Weights of a small GPT-style language model, trained from scratch on English Wikipedia: 5 heads of 32.
Each number is 500 + 25 x the weight over its row's rms, rounded and kept within 0 to 999. Layers, rows and columns count from 0. Numbers have three digits each. The size before them is the row's rms in percent of the matrix's.

# gate: layer 7 MLP gate, 448x160, rms 0.464, rows 258-286, columns 0-159
# up: layer 7 MLP up, 448x160, rms 0.49, rows 258-285, columns 0-159
# down: layer 7 MLP down (transposed), 448x160, rms 0.236, rows 258-285, columns 0-159
gate258 099:482509528527536503528483536492493510510509505514533482503455562546503483522501492460475482502490461481472547507470494518497528484485522525514499482467504508492506515494501499480478541517529485473485471516529546486474549521513509495521503537511490515494490512445498469526511486491473500522489498495463497506479533508468559474565556522524477510537492490494549479467504452464572500496469519481487457484486525505511506496494500504493470530492516496466523495461532537522466524514476531
up258 102:529553534520485454505489467509508539513503521502519541512519472490477547507465446520499477496524498514468491465483479530513485477483503511497511501466484524500482543483491470440522481507511521469515488477493525484467504451524511489519514522518455528514508500517500495565449531536468504488481516502469475513492515521464468507496469470513531512518478485526490514462517519482553476500521495510476516495449518507464504514469509463529537500492450542502530487483484455526520527516543509
down258 105:493517503514513443491527436532479496503504487509550478477475496496456484474530502532508504510482469481520489481530490485449481519540498511467466546474523495538544507447522478499509494533480504518527509455499473474468465497527488538535485493470497530467469505461482487511514464525477495520513518522481520523502538471502494513486484497476460493435481508535488503492482446482483488492507524534473516476490470440488514490500476483524519452512451491492521515534525476473499487525501497
gate259 099:443506519516508533506464501504460522545498534493461486460507534494545501542533496488488516497519468492506517515504474511512473520503478532491509534538497520497506501484502487532542540513452488538534520480512507484541471524499558511465491498532480522558467507511508525505471510509501495547536472515509513459511490526540478495502489498505465488503488539534499510505468496525496531516489538500544540539481501471561521473486471482506469491475495479469515503469525501535486557466504518
up259 101:540488494493486514527534525485525497441470529489506498545485444536474481486489527462508467513539506498469494495509494525467502484488464534492498446457489513499546519450541522493497470457470480528511470542505510491506525498524488459537468471459523520516487500522482501494468513475488505521506480530497481458561476500519545477503553481516558517497500509484492481510526499512487469510477503491479456487485512551498511496484493467507524487493484509524449545508513477472503493489481477
down259 094:500503512485479501542511494524550516478442458483518500469516454581502473544542466501468510526502484465507464498535538482474490535485472504481497499473481531492524528497496485500486513495490513502502505516520510522493522543507462509553485488491574518495485533485505449503490490504494508504489506508494540481503519494521475471512500494464497490442473497515466486505541498482467467491506507468454506465551490484510515507472469470495485468508541502478537465537544490500467507527501512
gate260 098:516502512538482492469477502519484496512501485488515510520499493480523471471503539462453484509524495493520508487513499486503494462524483507510469525478414527458519476531489479504441459462484502467507541504507555503490513504469529501487522503461488516512519473529501477545482510522430532478487475516482521514515503523467488553502467529535459518521478509492519490471482498502472524500475472533513477517483474465513480508467526486514480512552501481458523485496520480518503540565477511
up260 092:468508545499498527522509522528461487518453512494472473477480534502497488515462525516477532493497484521524518467476531515552482479480496524501501497522458541468477461500498482509520496520496474458505485525525502503513498541481517485506514490455521523507515524501501531521486503470418495464497488520486505459525488576505511506526502488461472525538427474544529485496516468497511510530494515493550528480501503503462460485477524507549505519466508536471478497523516505492487508521522525
down260 098:528492421489496486471498519461504498503498464537513552520515503522500525467485497485537505490541480501516523520485499479496498516548527510476485509470568485489493482499496427502526486535479495503539473473500511487473463496507493514473484482540490436491522494514473519497493533497503493526470469463494490517520470491500472485498514527491501518479490501493491507518451539442530516496510524448518497538520543533498519514510531533465448485480486537514473506537481489460498533492470497
gate261 102:471511502504515492495524494460526508518486484500525513502492521509493518489473490544462555485560482516502493490503497476519509493485492484488490498506483526520536495424500541475492534482546506464524521490521474531450502558519509533497544489516484495505481518516467489461431535524517496472538500503528538515455491473489479476514484498486516494496477509507450503528480508496515535489486506514496477479522521451464530515525480479501501509546472507488527530544500488498535446482439522
up261 104:540453508464494512514475508487506523566490512551484497471545471510486469497476516499485494586458536477513527476531498503489505477498516503515528483504463506480495510480477514509469487492529487495493481469522473519562506488478484482471517488512490518509552499473525484503525458521476513520461489522529465514511492517541495539461482503513495538458501501516506530480476487454443537542504518510487486489489491482502479512490528561491504498506508512497458535481508486521478528451527484
down261 105:520495559510494505501513486530514506470506463527529532523498435529505501492537484507503497502545533490518454518495431492497475527469525482518474498502499531493504481462510509460521484533522514517548518505484542487535505485483515533502477540485537468487509496530486465490488523480516566549504517501486462477467524514483524507486478511486533451501480485518478503512501536460514468570503490479505499488480493497527545511441522503481505490474525494501505524498506505537464497485530460
gate262 096:505497492517499484497485476497523475461467489475481455484488515496563514514517485504495532461484503431459500503503502493483453514554531509506496510520494494479518456486484497520522499478481478489529524505543514467572481516475485471433472491487506482478482497489494479465474526516538465494509514477459463478518535508468495521493508462504519444493502465506475478511501549480476457525503511477522482496464498500508456509481464508468483508508495522499498474533512509449497467476443494
up262 096:487454476494489473540508556469501482494487489498468521493534484497505485463547499481524495509482537499489480495534532480507514483442512512463486506454521487498445470489536494473523476520514522495462473504518490570486490500497531512488460509465505501475574472538464522477500510521532550468489531458506470528527529525481491479477529517478518549483520541519507490523534489504486487473502510503462468520516534476524487508514500517521504498500490514490526462452488466490488508525504516
down262 097:461504541511541533495536464495462503512460440477476466500505529482468499445504506524527504474516449506466537516488496496471501516474463497492521510464504524514497525467511488483497472508532508500522484477499503485549511477481505494476510511491498482493521513472521449476511499482495484498508454545516511554462507526520481458492497490527497477474518475530504451529442555527469483499498482465488500525512489487505485500505486494476498518529482495489526506574536484465463531516457496
gate263 105:484472522502500502468476487520540478480508503523504513536469574526500507516519499508509486508491521522492489536464517479494533469501452508430490524492501540468445522511526503510528499532484495504501500476506494451465484548531475525489496522492503495496478509511482512464512523487520506477538486491518516523469501532450534464482557557483456479498496493518476483505546514444512522502501501521462474502527512533516490488505518464503474454458485508483457519482551518471470494496508493
up263 102:473566459514480490483488522499445519488482495501491486483514475526523480471509516512499549473502497502495514463550517495477477574527551531532435499508514483505492495496507466524445515498509531528505570515505513513503472507489507494509464469489495483513518500545520462489493472482494506492483541514502476478476466472510479513537490505533544524504495549462490505471478513553503462511510468493465479496498493493515489521498534510499528502476468522510528447500504525493523452476494491
down263 108:537490455489473500503516507541453530527509509476490545500473509528491475484513491551471520492518520480483519492540470476490473539456547503513521529490519448518528504525486499531503479490493503517492464504500500467529465531502527511488475524458478513524530491514510529504486505485512544537517540566503536489515474477557508520503466512529498475497466500489519510499508479539522506515525483516529519481467550506471517501554477538525505493492525496464510461538466540512482470469514487
gate264 098:516463535509502490518481474476468516532501473482475476526543493477493494455533506482505480479514495481484493500486490519511465495514492481492509497507494490515493514530473512494501473476502454508503532453528507485479547536484471506479537467495491529545459507532548524502500463470437495517485484497508426507491517532505506487466500566484476468483526503485451539519487530512491489499456517445517504480493496535470481457476528526494535463428519487532509493507518495475522489497482511
up264 096:482514485509507525496470557474489497527516515457495516509492534502509504493542499476477456541479481483530484544494476486522531451505518435523524510491481524479487470483527518507492520493463477498497482464488526520541549508507476465509490548515510524485545525491534494465489505494486446462519499496460537495546497481542490500516489499530520517520502498504489439486455509507514520446515491516501530500466501505537527514495531539498509474487511461504434499512498534488503458472518477
down264 097:495445503460544508470450515524469499464561493500492481494510436489478459534513561547506492510476483489515508480506485479448454482498526517518531504501523496501494484484468467477504481514510489501516494502509487506516498538481464460474503504536490518472484469519493498517516509500524473471542467493487458485440509471472510526469508450450556506509492506498474506507466508478483501463509523540499517504468504527485491499506525478486509499545478430511534514522487513484498492484522509
gate265 105:506475508493527483492469514488485518558519540469498457502475462525456481530515504537499475517533509524456458497492467519482499512470504486532480508480559486474470482491486512467542497484526494494482484538510512474495512535514465474553477504539467507492532518514476528494511451514478508471505450499423506516495428503509502459512492498501507496533486510488505469496531478498479531510501515534546492509513481484490561521506498497476487488529480517453512467472513456500491491507482525
up265 105:472528464542504507453519526531494520495551518492517513544456499517536512517518498526496555519498518478512513465509501505481493479502494436538488478481511518542475536493506466522493525542454547525505516495518477507513525502480489512464519505509509520527482453518476501473514481495547504545524498470553498509483494510507506497519456500446539511493480507542522518488495529478440468500497480558494492499480489473530505495472529495514464483528498482522518504464457470500466488476471500
down265 101:514479490534455507493521504499504468473515498483481492461481525504511574474564488491509504476453521513534511509479457479484522507499463509512542493515492530535459518467546451516518528491492502510528448461491444481497497530494497454460473513502505461542483515522498481492489513521507514547539531481490478499496495478517486509544484508468493504521524489481498515465530511459547528522473522531495516483498504532457519453522565489470507484485492487518481500515499506498519505479480492
gate266 107:512517502491474498511472509515523504497526514480488469469525473506528572487468518485519486478517498499532515500487526524526481456481504470511481475477527485484496505495486484551488491501470492529502495499525497505464474542545493479539485493510484498536516486497485456508477508458456487486523489516460465518508521503462552472489483486463527481535528508519511492484462506482496488493485502518534564512447472519497519452479463496471521512420475476551528526504467554487520472488497518
up266 103:488501472535511517482525505508473478453525504504516515501485519537523453457536444493508515547481487471496475537490487492464509545496482528497518515496463481482529530489495484468494511479539495488506560452463487475534483482481503488454509477488504536502503497513499516458524492519551478491511479509485483521467500499463508490475523512515495489475476487533502529485538515508482490500506484444456507506501496497449466540541490445491529495496536546522501450497534535540502510478480463
down266 100:496471453508519506471542501478499491479502524560500516524496516547516427535471531497484525487511492490466473510532473508491482523497493498470494540480523455523495465528530482482473495512495480495496542504513497549522522511475443457497512515491490529494494448513489524489473503532555506530489458479519517490516507471476469495471490469556477541492489515467515507502482475493472499501519487528547488491530491467536534527532477471529512516449506492487548501496489503509481550481500510
gate267 094:508489523497523516515484517527446527477456511524533532504521502532504433465478523495490518526494567484474502543524502536496489504495516495507499523523442531464493475482470480464478579503507481523454484509548473466519513481515486484508486480543509513508476522490462512472508531518550503512523514495463517523526493487511502508515506482507527490499481494486507453495489483527488466480533521492512496522490510467460465478502482538512487561464471490501474488475493460459517520480474492
up267 098:486458511504516494468504481523508440519526495493480502540503470508517519516501467505476512521511457504508534481497515497554510496521471488504514500503481463520503483524453500519535488498487474528523515500496530547528500491465534506507507550511514501467470541512468519472493494448521471524465501439515508507516467503527516477510544478522499498506539469539501507512425496555470528502513507532499493481515498499539526537463516482481477435472510525518539508481469484467518517510484461
down267 094:496521459498507463524543548509515508524531468494483511473525518452489532516533510491471434495515482514492488469487493494530499505520501484514529445547482489497517506503533451490515486446490485500549478510479492502525476522514484472500485439469484511535478446499551518508506491503480487443462475496520521513477478471526508486504506474478527510493531523522503483444470493521501473533465537504528488509453495501495503463508514498478507535491502499487451485466521520543536527496487491
gate268 105:485518527483506494504501523509496540538483515495571517511512498510495544516498466437562471493513485520498491426519515503522500505497485490494528513493482472508514495526450536504483528489465498508518475534507506478535496467501504497543494487502489513487513538511518463542473501515509490491503471489474452529527463497548516529513471492517501539551474490534458514489512451532519470521524497479516493448480464523507509486516448519535499529515532499507523529513488552518471479489498526
up268 106:459532500487438488485472449498457452479529525488489529482505491539528510537516528501507492498494495514513529512512495510499521484466438492494466507466475501514512498473495472531487499561521469523525470524526473473513515522529520482502448511483491537502497529542452529476531495503510523478470522479474521512497517512507498463474529499490498486469528498492525507491498500465459484534483497490522451469525532511546488492499537463480552456502460480536524484472534461518494510508513508
down268 105:493493493457509454535510510534483480505492498511470501458495507513553512472507482530508518478503491516463524501510514463491509501466481510495515549518463470476437438476525513485492490489502523466511487511504536452528491449510510496476462527491490525513498529488474471454507500504506463488477568496460531453495512489466516546498551512500498508469478468523495521489484538531508486470502560517474471494498474443479504470498529497497455514487491482477507523489490487546517495509508515
gate269 090:514465464463518545469487505498553549511492484450523477480468532515503492483495507490488477515503532500439507489480526536517519493487440501524467444500494537469494467503507495527501498511472504454499531520502467518477512506475495507574491509504483483473479554540516488538508502490511496489504519506481490487493470542466473477484544510491498536534482523471467542498488462510464528500528526510467491501453498509525511494543497501467488505490491514515509446454488525523522509488477522
up269 090:497531490506458465517538512510511501477490505493488521512499490474502524529519499497510492476479488430594506509512492517496494493515535525530504553506482478498505515488485505476505519518549519497533508458499492486512490491523513475462532500519555489526528518516454498493539479502470477521493498481504508527486508483469550458487459469517536471521484521454505481514526462520542554510480500498512509515521462502472512498476573498535531511544508529513490554482487506520491486463490508
down269 082:552506489481542567537474469539468466450527519518516514516546476500487506552457477510503519489499520501519476470475490464473538489518509499488510534470523484534500459498468497506485510537492494550477483452516533491468513517480497461492475492488504509532498447539477521453466478506476469510500533464503495479512537474489491527532470504517533445533502514497488500496504504489503533489477532483476484488469515476468473515521470487526490516466506519490489533500521464468491495462516507
gate270 102:516507493548509539453472493518499501488486543484515497495479517473495480524521534510493481495513521503545519530520486482463480515521483506478563501447500526512491561521471519551537491515510549495533464497486516454505506518515521511487485477505504435517532465504499482493486494524477525497482485504517491477404486463468508473492518487525490548518517500478477501475516494489518512529490535529511535522519509472462477508459511508477502463491534524510494479507560537497519476504483498
up270 102:541500508478471506466450482524492538498492495493515479479521502528457503452495474530507525514524532488526491470499490503490506507504492520517522515512482447463493512517487514511493455530504516573486505513540492514497531523544491481493421500540507471459504511436498483462540502492497518459525506502495513544439505500468543505495495513544490497534492489528514516499490450495470490529483542527531528498483530501499523516507488514487525474438483475470501512509506501505543519512521495
down270 105:459506500537537539476515514511517470492540532498555521515508529505496498479500499483479531530506493508513528552493496553446513463464497488545484498466479500462491484504459478480532441523544498517485505504531534512512542497520511501523500481511523529521479474488509509490501526489499522506504540514471518531468462472514527509481500516519489577506508510541483517454454465489495506525506480524498511475511438493515483521514499540522481478504546524513476475486535474526472514481522500
gate271 097:492534524545508500512491482497452488487504496478479532501513503503492503495453494536489515484502523528454441495521476500480512458527477509531446539491483461505479495559513510505514487499531485491489521471508491446558454522518477497523534516477498515497548500501455503495508535499490470470543490498498550457425516471483496498489499520509467487517506522500488491446507473485495507491526520463528444471539490545491506505488500504465502472476508524470500470505519503483486531476472476
up271 097:463483524482495457501455487542453534516514479529512516507521514486506488513482514526529495486495536533484499485531508493515494524520482498485474482465491502527522502487522469511460506464474463524526532492488449557531520499517498491500515504490551541519478474506513528492444515524545520498512521533461544515502500479499489491508532475462471511498535516556514472503517498544504474540468480481518492514466494511474527488508510510509513458535538505543490491486481557456449485459503503
down271 099:494509450503499458490464542504503514494472490470477469500517471550502517525475497481535494458502560497526496550499475512521527467517482466484464473521449526498486521525509473503506506508524494491525552454482482477522484514493467528451519552507501513543554514533484514505488521471483547516516508492509466491502530511501482477506496477486503483492509518497504508511494485496474455465503503490514401476509509504534502503501509489511500490476473484543478467533479547467515488530465491
gate272 104:486505504509502483484494487484525461497525515493492483493491516517483504532513502530432542499513548491486469512493460482468465485529483499490507486508499499506493515526524504551499456477486462504523452513481515475471542511502505485506443526519521500493490527492469474470506461479504471515496508555473454496450482484480451477526504471490499524476500530545526456486526470512534489506483538494486487448507488486503504536499525510488557454444519497512508455539515473498473504505445492
up272 107:471509522542494492490507518532501527485472496502513503465496523535497502446507550496496459469526528514533479466488493519485506478503490480513487517472477485508476470471496519482512521501466522496488504536495535469480497483474511497523459481491547468500506509520492474452467492476519479498533513473519517490500522487536496520534483511534516461512499509469482532531450446546502474480524563474547555505486550500497448489500490531533518500475519521474467465465460498495496464527467473
down272 103:495520509511488490509510502492481504498544454473532461509474478518535478518507558534492484503484538493489476511509496473508520476464555528493471539453517472471517489528509487501495486501485438482482523529505511467430463502495528522539506507503469470486516463527477475506522472482515489528445517462491530467541490535491481503466515500490481501577525483456506515440487497518505524515488491517495525551516481504497502492454498470503505533504500506499456485506504493500503463484477530
gate273 100:506495546514469480509478510458529496481499464540482481473462546522504473481511498543485480469519527476526480504498534461526499521474481483510488508499487507508495540471481499538530540512468472492502515446443514469522467492510544475524472524453522526509507495463519474528489525475459531507502524506479513533445473470507487488458509495504495475533523510527524502524524511474529503482491464478483549499550489482475537485516461510513472516486535483535472468470470525508472514495478485
up273 102:477493508527480500494544520491468469524479528476511499525485467446490515547472484532511497488501492490512484485505527493480488503484496468483537536506503481515520448495492488482521523487505523507537488543513525450506490492481497519479473459496484503511484466532516483525494511512518542455502486491494481505519561557505477506513477507495526488453484528437522469512476532488450493543485523483466471517467499451506492476522479523502513470512439485439490513498510471470527476539503452
down273 103:495514547496526513493514504481512513481540490471511450483517492491498485475489522494492526568493466443486513479491494512498521464468505506518509513522495530508500502528498459486518481505498464497538544499493494542520510510455480519515411456457535461516513477518538517516502538549484494461502542500523510495481533525467514505462519497507470473524509501490531468494508552510466521542507490482518484465456519541489538490490498522479441461484494479489494519488500471488480523500497501
gate274 093:472499490492524472458489497548525459501538515485474506479438528508515485481464517480504499529549507471482502500525543507495455477504515520479497480496507482477494485520511501498517507497543540492465469506527483509507519484489525497482454521529516540471451551500500525487494447504467487463520504445493469534481515543516509537492510526494471468460469503529444506545503501500547473510524485514449492521476516529547489478487493520498550488505551502480478490508527491509486520503518498
up274 100:506538495522517447478463551457530523508514455539458485492504532516536458462508481511531469487511517508496493487485508512496517478543496486523543486491487516525499448527508504528545520474493497487525531485464481522493522514481477529483503509537479450532456512481492485490483473455493537528468503495484460521483493495499506488506533511535478537505477500516473522481488516531474471501472499506437495498515513507528538480518523506529499468492515568474510528523520521540544483534480497
down274 104:480525499500446503511523530510542472500512524481474517529507566497513475519542498486512544527517456498509490449532525480465469526493475506495467520506484505526504475459509504498519518527500491523489519499550504486498511506503504522555467535510496505491476471475454497498474517497513485511552476518513477501545494499503502543494528486540537462504463458507471476484470489498472505529467527472532480468514477478441521486478470508489479538488525548507533509494542497481476526472506451
gate275 094:502538507492496508504456532481465554465527490464504509500545492491511525514545537554521498470467484497565485515506469510504526518495488488495533515556455527461515478495501494541527495505516457484494519468490496510527475513481497496483511516490488471532493482484446463494439542481506483496498546511503468507522501505540469511536459492477482495509507496489507488496461482481515509535543501546540491493469530496500492521511498520485449517494526459519494534466520442500497484495471495
up275 101:503540485493521468489526467495481494487518537471480492492504528501527448480463499526495476491536533543535506498500567505516509507482508507500494467491484495501514520493482538491512529464460477550526485516470540536549513523466532496542517506478524512497477504508532505529539553514529518489519503548454472493500529483484489492471486529515494557478499489499447530519504507509500543530494506548480456517506478522497493542494488480543513518507540473476512532493477529521527496452482494
down275 096:526461524489510562521502516520550510498545517514529473474474534476494498485501450499449521515514493443509503499537490493462477533459493509468505493474500445486507528502479542470485514531509488498498462458512499453502530498508481511516479531553504511462472510477496532472536468502531486506510484470522521489473513523549512514487464526510499448472484512515482445523476469521498468501489492513514535493498508481470510489489469485465502536478502516485473450490508496445486506468487500
gate276 091:481477538491542560528521505552506537478502515482544497515484469523540488500474485519473489500441549474503487501469470532530486485489529500473514485568497464503491510470529491524539539468490513499518485481493509483501476506483543539477474462479483491526529538470512493509495444455520502487508487516476540498449521520474489479497502507482493513488513464532521514444510495516470502495488465459503489490484510501497511501502507491499491447525537518500485479500493463501561502455493473
up276 092:532443466490508543482468511523536543547497509505507515497516495499481499505498494516475524517512497512470507528509507481497491514518468486522481506519485494475489479511498451485539504507519488471498509548502498487553550492554513479493518510491508485509517500485506446536520498508523504547550512530495479552507494521514480480469538488490529509482528479521487549535426485484473535495506543512449516504505485525506485518451458451485528513516491524469529524521483497453484499449496520
down276 093:511514443542527470482521546510534510545471516487492517476530491496490491455509518525485501502506514521467515491494487462477534488502492519487491527503417503484520519515550478539502539481532513479462524542482482546499490494494509523478504504530476547489518486528479484497462504510520495513485473517503477521528483476509500484519492544487534468524520506487507527523488508503583540544477494505495497472476500507529520480523495471547508485516490517456484529554482507470510479468455517
gate277 098:521517508502525479494494471504497528531489513484530519531505513517514467509519513497481526473488524495474463486506541458513526433470482509466502474505517494492534497520474486538471493479464493502474538478516501505495522506452494419463498467499473523529468496471543485465478479472481507501517488481494475496499507495452519502441478499519463503493536548478459515526509512509490534506464505447466524523557525528490505495497494535497534468525483501497493524529471474473501444489483461
up277 099:519526484517513518518507503531478503513519512516501476506501440513557488494454507525477520477513496474493464479468510509515574465519526533499556524470531512541482476500549530470471504481493468530511482491519505516489467504505503511487469460519481512478530519477543480506492500505506525501523505512483500473471464534489531498504471503493509538545471491480467546549499510488531465534508538498510465464452486521471465505527554473501462511483539474511493488475493546497495500477481518
down277 100:473511499530508525486468457487470511530501485487506478472525500475504511503485508501474520517473477516522497497496468494555541486510512492495491493502500525507497520518477445504525516452513471517511480528518476502534484506525527526530495497475452525553493524503504490493530493451529517479461503480524528485512494502485501499524473461483534527502501511492548501494525466527515455536535507493478479394502489502463510567462514512533472488494500515498469461478443529487484513470532519
gate278 100:508471515485494522531519542474517508518487484525491509468516509505487537515501517447484528472490498492513537507493491519498503473427486564503500480515526516503505503517499502539482497489461530445507506497495542519479536476469490467493506480495496562477524497477537499460550548468498557506486467483516511514496462563517482513495497499474476479487510520480547477505493498499446548521496498504488507503514500497465528499500517458486476491493534533545472512516474501445514475476458482
up278 102:532519515489464536536533503510521513463520506496522506445460450531506468502497505515465501470524529494495474512519493540513553456500469506494489537502483496483467553543536512487517478490535537464548493477485526478482528477471511490452517479503550522531483519447483527521495468465445541494530525486444495481507478494496490483498501512465488497532522486460472502496471475496518519517517508556526492485477509493510495526461496471490512520494482467484510543495491499501498517485473486
down278 100:523492448510482457487527506463555489504506520506542517443474525475506518497483513525489516455483492548515553508497524504477521489507526481488473534567498479487494496533508513511499496532511502492512524486490508476504516508506489462457529496488532510494549505466495528471486514471456518508497492482543518489542464463482498513518471526530534501468469476492487492496476525469489502499525505496455496491466496498502476506478534539515498536569442474521523472483471506489479486468446491
gate279 104:527480484460505500515475473506502538494525488506507523519478461497518546439548526489463472496497526525479494513501503545519512462516520568453539527475494519491499494515481502529516501503500455512515497531480489471490480485478520438532457500548480480517486525494493478489512514502472487468529519519500505528484479504461464518519509508547495481487499535528481521470513510469503515479525503481438511541503458533485488461519495506504497504568528521481508516526484508537526471539534491
up279 095:511503505516441547509468468521512470452507538531550457474534488497489498487488463542524528484523509484506507489522502556507506497519472530502508502437529500477494514479487547521515544493480486473513481496506524495526471535471469461474516508519521511490492565527528466494518486516549523478495531470499505518519501475495527532485531486511478499540491450528528484500459486483515461473496534507510450526483508519510516509473518482487526537474506491487510494498534482501490450509475458
down279 101:495498466508481513466502513505533440525542476497496547509490504511527511539506474512548515489521508509477451496498519525520517468521496510557529530523497491537483524490474504489451508478504505508499508490464469502481469459476483487540457505498509506538508488492494503460498522477495530510505527497512477479510485497464519500496506505468522541518535538446503517472495511476480512459457551497477520491524493495442518511505482448513461471474517526465449491532458466455497473510539510
gate280 099:518508511479552546501487500504492519491504503504533504516491511470520507480558506547512546526464502465534524493526500503530534474526489547567512514484458524508494522499487521485460478521502509517522486545501473504487492500475468466500522499470506468527536460496480525539533483478498459511497530488533475479456503486478533487539487497547477498478510542533502457543473488497452515494568490487479479509511552491490557490505516518463502512481510508509478502470520518506485527517494502
up280 104:509460468531462494497489541522501522505504495515464518494491486513474501525511531479502471493536526519462487488458487499453478514496486464456509509525517515498521535502526523523456502502538524514459527484468547559526510500467489505493480538524533518472474499506506479517467460500524521466524505556534513486519460484522515452472549509512514512523506482497491524442504521468510497483450499477504525497503504495484480542454522545521482503507492479472513527540477490520559473505525503
down280 098:523474493488550479517476469499525510476493494499447524505476470493494485571532505504475518483485477549475490496458499484481462501473507511508549500474496495477550489511487532514467512441510500529555504499521510494511524494438460481497531479531495526543515509487515551474495483518470496483486481513463555487491488466495508498485473543499519474499508516473484495468506546528516493482493446484484519495497498499496501482488476471474488489563512516486519504532522472493451492463549515
gate281 107:459521539477490507513521435532553499479527525529524472469535543519521522506531516491525483476488503479473492503512463494499518528536518510474514519517488493501505491481518483487521505531482515470538488517462486508486517465528552503527513544487509516481489527514511468501516516461521475537484549514509493491518518488526466503554485507531497469476539510526479439455535502466498427484472510518507502500471558510495500503526520518514465461513540509522503475483496474487510469522515487
up281 104:496501508513503476469503510516470483502485504519487537561512486521536449516469472533504492572527482521510487507502516521500468502523463488482515484486491487537465540499503488476517492516463496535510537506497496519507454521493447505490510476527491476509511479471485542486505507473483568535496541519526497525520519500494484480464485508456521542497504506504457479534440535487507535472488511485531496503511460444474509534491477523481526529520525549481451497504494505514472490494452517
down281 105:517491405450485477516463483524494469482517505521473511488499504515476515503505530507486481481480519492491529499473495574553497499484529475500502508527481479476506475534479501540563517519479487510495509524531507494506491540457492517505499478502455492472485497505497519496506494467508504492487512468499470419535512531466523452484489507492491501505466510480523490462448470508528494492501532471513478530487513485495511530494474529479549487515557521503459505500455471500509505540501507
gate282 101:495526533479491500541522486438501516500510489509470505481511485465522520517475448462502505517496494503489496483504447477451530481488544471510503490493510483527498514481532478496463469525493507539467541484538466472522510497472503470484497511524520501478509448441490536483499494506523525467518533512527495478537478544545471564501513498494496460509495498497479517480501490512514477497527496482477519467498524447507523480426494534517516460466520490502498543543517548511490505487483499
up282 096:498481477504512536503494530574540493498451516502491503486507514492483539494542495506539548494512454524503504494526534464498501530544518556496532516488487498491476492479495460495485517468464502505509535546518445530522526490489494525471502487506513488507531488462476554502473509504519511497491509521559470533525488515490502493500501538533494529524501512506528511496449527540452516491510438507489533463522514507518511483488480541492474484466472508531505495509461472505536500548509481
down282 097:478525485504493479545509532561557517468489484508503492485500468461477511506525503534491476543457503511528496485498510526494494476499479495500451487524520446526487490486460480525486482471462468481505513511470515524523483492511476486495525470515450461516500488510514511451493470530501497530439452513499548498531515496505476526537491504518484504554507568470524447521513507502522498536559520499525529500511500517471476544504516511492485482512522494484523473536519530529518516503506501
gate283 098:486459481480466541478530492536511493521464516498484516480529528515458552517518499472524472524523505462485519501537496516480480524486533488507522502522506488518512506497500484481470488498480469497525557502509518534497480528494507505495467513444538467467518529499490500495534490472473534501488460531469438490504516512524541482505481483475480509523497521485560457526474507464495513483494503515525530523478547509552521461524512457490470473493555486476509488498500530461488540475535532
up283 098:523489493524487484505518508535520508512496466531494506486487501508504516493518496512504475498501497500489536507515447500519522490470512561463507484533468494499480507489477510524475556495545522526487498454475461508503555555549529510449477535515468537436471509490506468546526553535487503497504543480509508491530535455490501508479508484510531492460477519492455535487531504493462550530485477463466485498523504492515492470485483545524489505467473506512496528504510475496475465517512478
down283 099:506468490491479470508484458526474496469490503496483502492513477475483534533494465492501510517504456513496499526495483478518472464483488543460456504468470515420490523534489501509482511519508464474470513487473509498507477518462508485508502489497522519530521463510524480489486486466510516526535477521496569488516504512499563458503510478478499531497542530480506502484521506495509501484469507520524510457490492443517546520495459464523441484478546539505511487474472459471468482455517514
gate284 103:535520497497510535505529466485521547513468496487480511504503523498533493502501504527477469493500475492504495512493476520515549546481502488507464544471514493499515531484484493498507536541492543491456459529484507475488488519509486517499489514501464505499496506490474533563483526565468507501479482455488489498486451488463442527496496434521472516432524502487450538497466448581526525483499501502462478520522524487500514464476496499523498484504490473481508507493487515492497520482491517
up284 099:513540498510490524476502488482500506567521501473500537484501489510570496512474500493451531497483493495520538469481483502539504580455497523532466521502493546541519512484518470494501527480480538487465497477480505463509483500518478497557486534502515513562520541510481501507443494518519476494477468520498483504503491465474490460505504461520533477487485515460504474496507533536512482530484490533489480502485540519489486460485500501515474503473447493534507530452529493512497485519497494
down284 103:495507555459509485461521481497495484513490437472512527510534507479513525475475517478511531458488504530532460541476551521449503580514478488557499452482507490489477450478533502506454491492474531475488493479517518499540480523504576483482483494475531536512510505487514507518511471504529488506453493529521493476515516499525529517487505491484508482536491467485515500447496495452505513506518480475483482508484475474529454514494509496481465490505517484492506473510543505517495503474504487
gate285 092:492526479502521505476509516481447503531458498487535472468437518523501513494520506435466520485496511522463512486505475464502507573478527496501535484508421544510489454514543526522505518499442521517515522480501461520500493485455453510532462528484493487528478502557517489528527485512511493497511452520493501466500541508468473481481484485532493474513521518476504509502523512473525523502490502513527506476469504534493510482478547517526497517494468479499497516468490495510496470488491468
up285 092:504505517521489473457469467528498541503520478518502505554486526477514526538545548525532477505476464482522503514488465498534543501502563456507532507520533527497528539505545441496511502499522516493504469543489479474542508488488490528516464489515500526550540511470481502527495527495526523480492470514484479520514448449492520492502507490511495499486467470491496538505437489477510528531490538491539470466517475495491515529518508492491471490482499525496537523474479520492519513474502531
down285 102:536518516511514464495489495520516522505502495496456519508520499498494486514447464484509484520494502490540487530498477475524399485531503535549480520487549433545495541496502493507458544475494465514534473507549489458494515457517513500493517524521438514506502523478504510485531476499469520479496491494468527489519539474493483508516509576495517520516516509465492513506458491515489516496499493568464517525517499511503473507478513490515509470504494498501469508529491478465478495498490496
gate286 092:534459464512528451579542514516494512503517536510457458489498486551502525469550512520492525508515462541528497538506491497505512523527445519487502452483535463499481514533487535460492514475479481508505523473498481529481502465492514466490480498508517478539480558487483454472492522508458491465509492514502526470507502476494527478505497546487475473499512504519524546528493511508501520504508488508487506511459540524525521520489523505487472519534522501491517507484504516465490438493472513